{
  "n_layer": 16,
  "n_head": 3,
  "parallel_block": false,
  "lr_head": 0.00712,
  "warmup_steps": 98,
  "decay_fraction": 0.769,
  "decay_shape": "linear",
  "batch_tokens": [16384, 32768, 49152],
  "seq_len": 2048,
  "doc_mask": true,
  "train_tokens": 340000000
}
Each number is 500 + 50 x the weight over its row's rms, rounded and kept within 0 to 999. Layers, rows and columns count from 0. Numbers have three digits each. The size before them is the row's rms in percent of the matrix's.

# gate: layer 11 MLP gate, 768x384, rms 0.116, rows 548-569, columns 0-95
# up: layer 11 MLP up, 768x384, rms 0.125, rows 548-568, columns 0-95
# down: layer 11 MLP down (transposed), 768x384, rms 0.126, rows 548-568, columns 0-95
gate548 106:437469481562585466448564421554356403483539438515501524516575446513541513485428463521503534397501585485481464456519485433579540550450537562438518570521435400513405553427509561568406479493513541497560500505444413421601452536530475503453421442450535479575462418527493517460451496456562515540
up548 099:455497506418391535530457528448499478482493452524500511436518546419561443501459615429512589604398460509466538469490427551499492524471512520424478564428506567436513465499520493534571489487537454543480467487432544505572472497472465427535514549532478423451556492565507524576520421513455539484
down548 097:502518484393439467592542367496540621528519527460556588506487396503512473406633465484441551520525548462554527540452518444514479525469441450491400488574554551501514450404504455573519609388442518425473473482566498564478472408470498527529473461543511417477477566435469436529495479533530522557
gate549 094:512646596485464508563508519492491486459576421426496566463595513491443418497427546450701528541502478556496518599490612532609516505523498544606455449439471522496466502535464466503549484491567521441466575463530421668493419491490562521454463440618410537503520568526466497524450461508483473487
up549 102:531596528574567447463498456514452516476394456515502474529473520523459450573534429427437423488518498450524488471487515433528556524472491576439505367545566472539590612442488550465510473504383475559495432535395473497553519473575505443450549427383496439424543463439497549490575489554500469450
down549 113:493476422524481491438525492512549525400389633558531522601476497576538589447450504567488558366522465514554460507571409460460459511542490530429697573504492519452544515455538464526355542504445500457555420466437561441419545508451473483530469545486549357486443468509527463496503489486437588437
gate550 098:646506520553449466365557514495556434541494507401627562450533535425559499470475510497535576464475510520445497439506464572547555468531525551384498518518514492462393529492452528469645548499520432422429434431495471411516416518455411527429551512500451400409469604514449449469473469451507454483
up550 103:548584560445481492465487591384572455564477504437494437473507571506598519456540522581567496492456528581533486462516547597484489613477486553481549537571534485435554561440501464573412541535528539543579528493505580556571560482568529551547478490475487465576452398531461492524504587551519434470
down550 094:406505447498471523495453527391485553445454597557546470486504498481537521469458448445503477439487440474485512571471643498516502463560517560517431475517540461497521547580450497466502532581475492455500497534537536476444532409453483427541524477462504520512585483514524522542576460484460449538
gate551 098:496479517433486453472501511493439534401546496529558479446495520539490514399517556523438495460517522496519546543511496472471520441479488538489519501501512466567501430495491491531485552519552551466446415479507505502534523518439546564520429443512545427455620373410487498508482516534488467599
up551 097:529441431445395523392480490413502559445582544528423541509608604484527477556497457495391476517550447512400474505526498432508514532520430581517482420516495528583505493401481451552531523510524569438570563466531599470417455480469503483536577502495487370510451431499543474503573618480521540583
down551 110:539468484485442473433486427451499483486459481533443596484487518478549556459483548523445501521491451502561443524506535521490565581486495520526483512398489539542580459561472510490512493440572512458569464490439568445498481497461474497539459435484634430504479411517589525528445549518465391526
gate552 102:497492477533406459539491554567466510579554604471554539464434472465437551503550520357541537464470461480585415485541493455519507442509432485567564480482505507526565522595556494471558438533530493533504440553518532484455458540493459436507481574537448554564482422464479459460444517513518430545
up552 103:493512537488581514466507395542531470465484519543373460487462526431404496453515517568459555553445483484536472534617503450428502480563435543428438465500522510468452439477541514514438404564592507395538587473567596537494510415490529464391507498480456429503492585492461501535535484669466466506
down552 106:515388429450531540460430587537500545510525469485502496504491419487393397402523572498477468479525642545458553439556566561453476507527526483542456577455523533513475567455539513424474560523464491473482462563491516539463428518521453529466479450522443459458543423575522546525503485529529499460
gate553 104:490494564545522539410530534428477492513552507447496397459498514481456480441534569486514492529445553528479547517517552493516510535542472533486615469475599524505504568541565524464508475495547602520510428435481542513539530492498485472488453449467573516490458523531516519480418517452528411535
up553 104:572552498412461523521595528492465524443552527573436448509563528385504517564553557488442535515593551563557579403439506475518570518531482603434462446502465430522500556548565505443570544459513530496494400478503486536423511457452446462441508553429485503441487540454433483514537458507587436486
down553 099:465474537490549505546460540562500541497582466501466551551511515474450507545416409541502413516489468489527456393512467495531492460587557478527509515557551523526598520570591480414477539431542563442497455476572443464467442527620464507489480509408418515549549509472628556528474495499499483589
gate554 100:532465580434552444445573552578498428596471445445515585432434531456519497432427494520462554472506555457444503498514472479472489494524489578405525527452513537441445485499489545556492458483525520555530472538490452527510623537548460481450527504513456376498515466533483482539585424587484525486
up554 099:496507428545532423520585491562430526622440574440558518507524525465480458453466445518494606565480564582484485528537450465513454429439493536450530591534513515559564544523472492519509400489523406422468528469480487536447512499439525546522509480488474444405434510565538550502466471554509526514
down554 103:437613488502459574498492435442468473428443492480477523620522444496442498530533521469525544585490513591566468623394531590527538507542540542529505535537458593534506552515538464521456605483530574440501504519481577390461491480569530447518464459456502553571447558464376543562493374474518345536
gate555 087:389466516450432482571533611427439576454512493482541428487517462575483505514478594407517567492426458558524428509537510565529478594490565569591508509465519484523413415512568509531423416467427628459454514525489496533473543530487450400503442444533571432457525502446498473481514455476437554537
up555 085:507552508369423376465526524584480465533485465484424510436577491481504455503504530493544507451549544579469535465474457627499453587398546547435463600518468507578490570483569515396438541452506606504526499539549489521453510565476470514540559599537487493447537531510585502411491505379508415567
down555 088:542547512501451552570511510447559589480364509502441520569564554385435519568402459514557536568549581460470522546520425485499637460567474460508465494503462470597521509525547453556557512442460452400568413475472451478469496501478482520500518469441416464560465500566487491530456544500421457498
gate556 098:522522548510483472503438482515506438438451543471463422517503540460470493580440506532477511589405491479428498563364451447488510545497542487485458531353525450563461567582416548531429432499476519404510470392409506553557478544484455519512512510487530601383391521557549485525574532591507523432
up556 101:406422524409468538552463511412516549463498562462484546534610526520500518537497475544566478553553517418571482504473521558554351466446546483612511549529523442508444512566558450451576482466536482508526502497481580582608494532541538511488468440604419507426507544514412415485537435544457477564
down556 095:563479571530602550433450570508553552577426518524521491492458415409428515509500583483489493466528482474568562516531508553526483496609512517488418491503429461532565536540512395604548437527464523536402447464500539437469502514445463485598522538489521522424472543537544446530553449514478487485
gate557 100:473542543550517505458552479576619548472609599463525496497409486492449446423445487507503578469511529565550531496512554538501440490467425466495504496493536526475469547446511444391489495478567490489558473454474387513477514479471458421509439533456524463540453474518537468548550550550429456502
up557 099:538549518500566536433485433478515500475492523432443538495518519561385606444536525482471467562455573521564482523480412488519523481551557498550470453338538556503504489594437487610570596511540503529442525552520508462525504433610483524454488503534479477467451448480369518510522543497447544444
down557 100:577541562467480574422507563454456441569487466497585491597511549427508533471445514538566454486574568519480507471524467531523457531513474435532469484469502486484543448511505533482497529557492503503546495515554605545567497492547508597462515441559443546559535601599547445534517439462538524501
gate558 090:488435424526497529422554471430501415538502501537538499483464567585474557500453458526580475510422451391464574445508435521526588537502434508491458483531511506450441483506431502524478511442532507469422548501591576522496473465490556518472424551489512458595539428447513416417534505414521567488
up558 090:517433527477523529493492399452600504573529459522525579561566475511572480411490517499609503467479574511521560390534511444466478530540500406395545525527508485542471500433608556486519528553430567491507502538528486576447483438453452495505468425566594478530544538503458518568437588421396561489
down558 089:467464486585495607441549475582463616423548510498497464596568541535537480539509508525479593569534458336475578489519486464483459457521497427506431507520519554479493467483536438522491610505548486527474486556489535478536490481572528448437470485482517462514526561586521563498473460516543494487
gate559 100:474548523498491489474507510554514570482580558472492468489558544542525463437529432527448505491564478458481583522579540552575429370515508502446521609458471583463483499451441490643382481539495481475568460553422476511504490556509499554486467526460494449488503479521472350551475405481464587458
up559 098:496523544523489515581474493436429498452460527536465459529565498579521572553532506433500438415532581556491479528478587522495482465437486519447428537527498550499446497502491432460473495579528457512523515473537532495525549557554474505400502444526483495532491516529473573558540504508518540531
down559 096:548379573487466513572431567460603444570585518528433533374484465470427400497423510607513596406440540476620479555413496434495533480451561484454461437522563506514440519479511444466419546470461423544565494496493526477517447516541634461438522361427479467432522544520525471530534473568493496486
gate560 096:478443506475457577520555480521418515519527461497552554497517566596450568473522537467500533433439554526491525555455546466450562510543541409516515469452552451425410457433539522537483531606490425475446511480486499504522528413570468559514479536396456497417528510549517479406514491487491572530
up560 096:357431507533544545405587533496498556499495488585458433515477473390524521534511504490524458531495401481533463439502528449476513620431489439528515573545468507484507586498551423520574501591485490478430460488596462537515594422523534503638506506468533524493494408604577535588445529515475503499
down560 094:496397399420465468566485556476521574466447596472542494640541505535538478508487507487564577517560559616496489565531550449501583469579385541445464477470476491548477436433548517523457478474552580546419504553487539511504523523471482550416484631447543465478516480508494494476496503445578572506
gate561 092:463533512478466531447453432527534502461567560552453514459475443489480560487535507527559368475495567512558476452470447441484577517454522507502558508502548458479537578523448517541529534452423462510413412453511466449519539545490540546654549459482466417430480416417530453554483436514553451430
up561 091:419392576478525460593538458446522525491508569513437543546533476534520518439577475531508395480500509586502389563455474452468581488439550533569514510521591622472498467554494526423569556528519508458459449408541414479624574595524533579544440501463500515520400483583497428430450463488457472403
down561 094:484561435425577458538451526472491579429563480540517479462511498523541514501468460449543408489513444515569524502457503543546497504472455556459446476473552534532549528495494534497558429482524521532545503466535587472442464502570481410548502482562538515364643494453538496473594465567465440451
gate562 100:573545534438499453519477499464432557583487534502425427511520537593477554487524551627514527482513540536493487417586478507547559530424546548490541487453546496481528476482503540457485531469488528493449398544477436521532512532471422473461551476529449509538462536462563599459549368560417420448
up562 101:441457504557510537534558555482561437498524447558470430530499551566506490576509518572561515531424516584609486527557373424459551444455522429422487569477489466453510472496550519507492450526418467458504476554556504508517483448547502492433445501579567507511438461527574539537569455499477545490
down562 100:552459487457447451415485500480501439465488522526448436521518511503479535467481427429437510526414541430415489530498548551468470531504440472497477459505505542460459489475420563510522542445465551611590472459454470568628445549517483493537485502474435447522438519395563559575447440567485647432
gate563 097:566437535494550452527471484541498505487541510493396494421441468548513447561500520484509543445497544478494550468473493552518519473415547499443472527549461520486538508566592486481427514539484486451544473473475458631473513500504555416464551521464514451442442560484538490477576574577524491502
up563 100:468599503546546457535428544380509518447506528490475550573463505463484555508523554427496509434593575522536507475411531393374516536537525478456550484499558505530457498446525515498564477440475542451471573391527580457471478463468531477500447550541579551409472544473561439406443460541485439535
down563 096:510451470453515515521582438528427456553488435409565387470487446475477472468477442525518564443534421493532400572544524552469449522498473527504443513565534582384525521554504550523473479565537444441499438443570562483473462487446480494420452451438542539587507470462586457415495513493463520504
gate564 097:365449546515509428469532551501477439505406503421463435519483488441477478469482507407545511486511525548467587503590532441625483532546542483508476487448559494569523519462486524514518520460442491500605447427556483552530445449406467537512527588476507503574472482397428500445441501502498486447
up564 100:394459491493485484470420394544574412539458437507471499473464476464533474451499508431439576530513583451488513476564564465526614580583487471446623455528599471572503577470557522550568502496481627527486519494589404450469483478471445544471457459458482475558496528442440433481494527411423467497
down564 097:555600512519504521524494464519573345443472481518441468514579584539398530524531524582489498599481428431482494489571568447461475550530424485497498478519468591465487534464512501537547458499477567524518438479508455527516518596484430499470496446498487526557457476555515525578525550516579513458
gate565 101:522515485459445471515599548540520502476625484466512442535510537537591367519558541446472463583448565530455412457417565534538534534528570449518492540447473465555563513435475489469503604615523507398463494407552462521500515492482497561519471429556474497477463602416427580542449489503548501533
up565 101:503486505442598474511474431462424463445484419488424506443508423428494408564428493568405512577439565492514412574507436533563425492541526584576477604529491562538426505512511560508507513511505448545489397447519436520509573472450616462537438508614499445500485465584520403552381502439555484556
down565 100:550591539484466480480453502438425508374458460477425435445501501571443474516521401494526548497532537483403534576511553462597531422552566493498584616450492495443487476382498487589496433563499529565477493494450500452476499543495545434353421514452479525430451532522623520528482422490486485505
gate566 101:460461513588464458459414633555488406415489531554603583528531505367540469507484486441582484510534520508522489487485520541544466560461538545505454555541430438447529527444448456414493557408546530503493563543574472401500470502509478446528469489510601415519507514421553407459539540544499504511
up566 100:515564428499588489582527480538518470494470482494507470511444465387459440508474439503414482451489470420575541513495539578530525466504492557504453491479521396585473569490475496449450547481571608376532541488475528579451524443479490450518353526487439392536411459466473486479495499557473463487
down566 089:580513411513461501558469505518525576404559553495516520532459457598388527565484504505498490443519516472482506495473552533498461460489463548481474506560552419543536361505465622503473484482493471503527451489552520498464514542500558454451521502452410419500457534484383526458499566544476534439
gate567 100:471487507517441423377550475481441503509505612555445473465516547487498526481475546535536513469354541465443465488463471512520571490494542500513499469574470422480549527503559498390527461627486552497600535502417477523567421521558443524553476500539569501442429478506573486516446538485486479564
up567 101:461504433592462496551530462537549462526468464427527544563539537423460481570476538549469407518496523451505517420613448509372439504606477560408496552481575521417450498446604422489547452481529405516517542397461590478509582576496520528579556552436446556496526458544406481558558605458520395443
down567 102:449587445485581504513446453544447434498536486506580522498510494471435480467486499432434433450415490512514516528521523489475410496503526405511561535475556475506408443530467460449454511450487487450565431400498549407558537614468475475529400506628496562500529443507540581596544515561436494493
gate568 094:484533579501514553472580492427496451514493479496452566457496477603533552499417392522407459514552433597530516463418583513412494449557489471509429455482570498509500563585540528391450565467481562419475477542510500639439562501469561447495526458467494559521534463439485479460600503414486475513
up568 093:483490452425442550477516549523575453485537434430484538390552497484455580555526528495440549438485500510568541504577396502527526476500500546564424544472423522504429479447553425478578442535486462523459504368524432534482474534523418473434485555463561454475452471520522506438477481479349482479
down568 093:527506534559504384486544533567439540572411520495567559634462553429542473585524482471521533519504444609521491523409551555494500474449521489471521464540579474512492498549465449478503458471455516456539589447513470498513580510442498527559433488564542563574458497481496509531335496510647557505
gate569 101:511460549459517538513462412448501506466594553508494563501505523613499511435506564443514487476559526476507477557465498453514448512523457498484476545553489517539459430556493422525435581456534536425406457530556538538503505531427551499470473467515454467503460511532479507470547491502419558567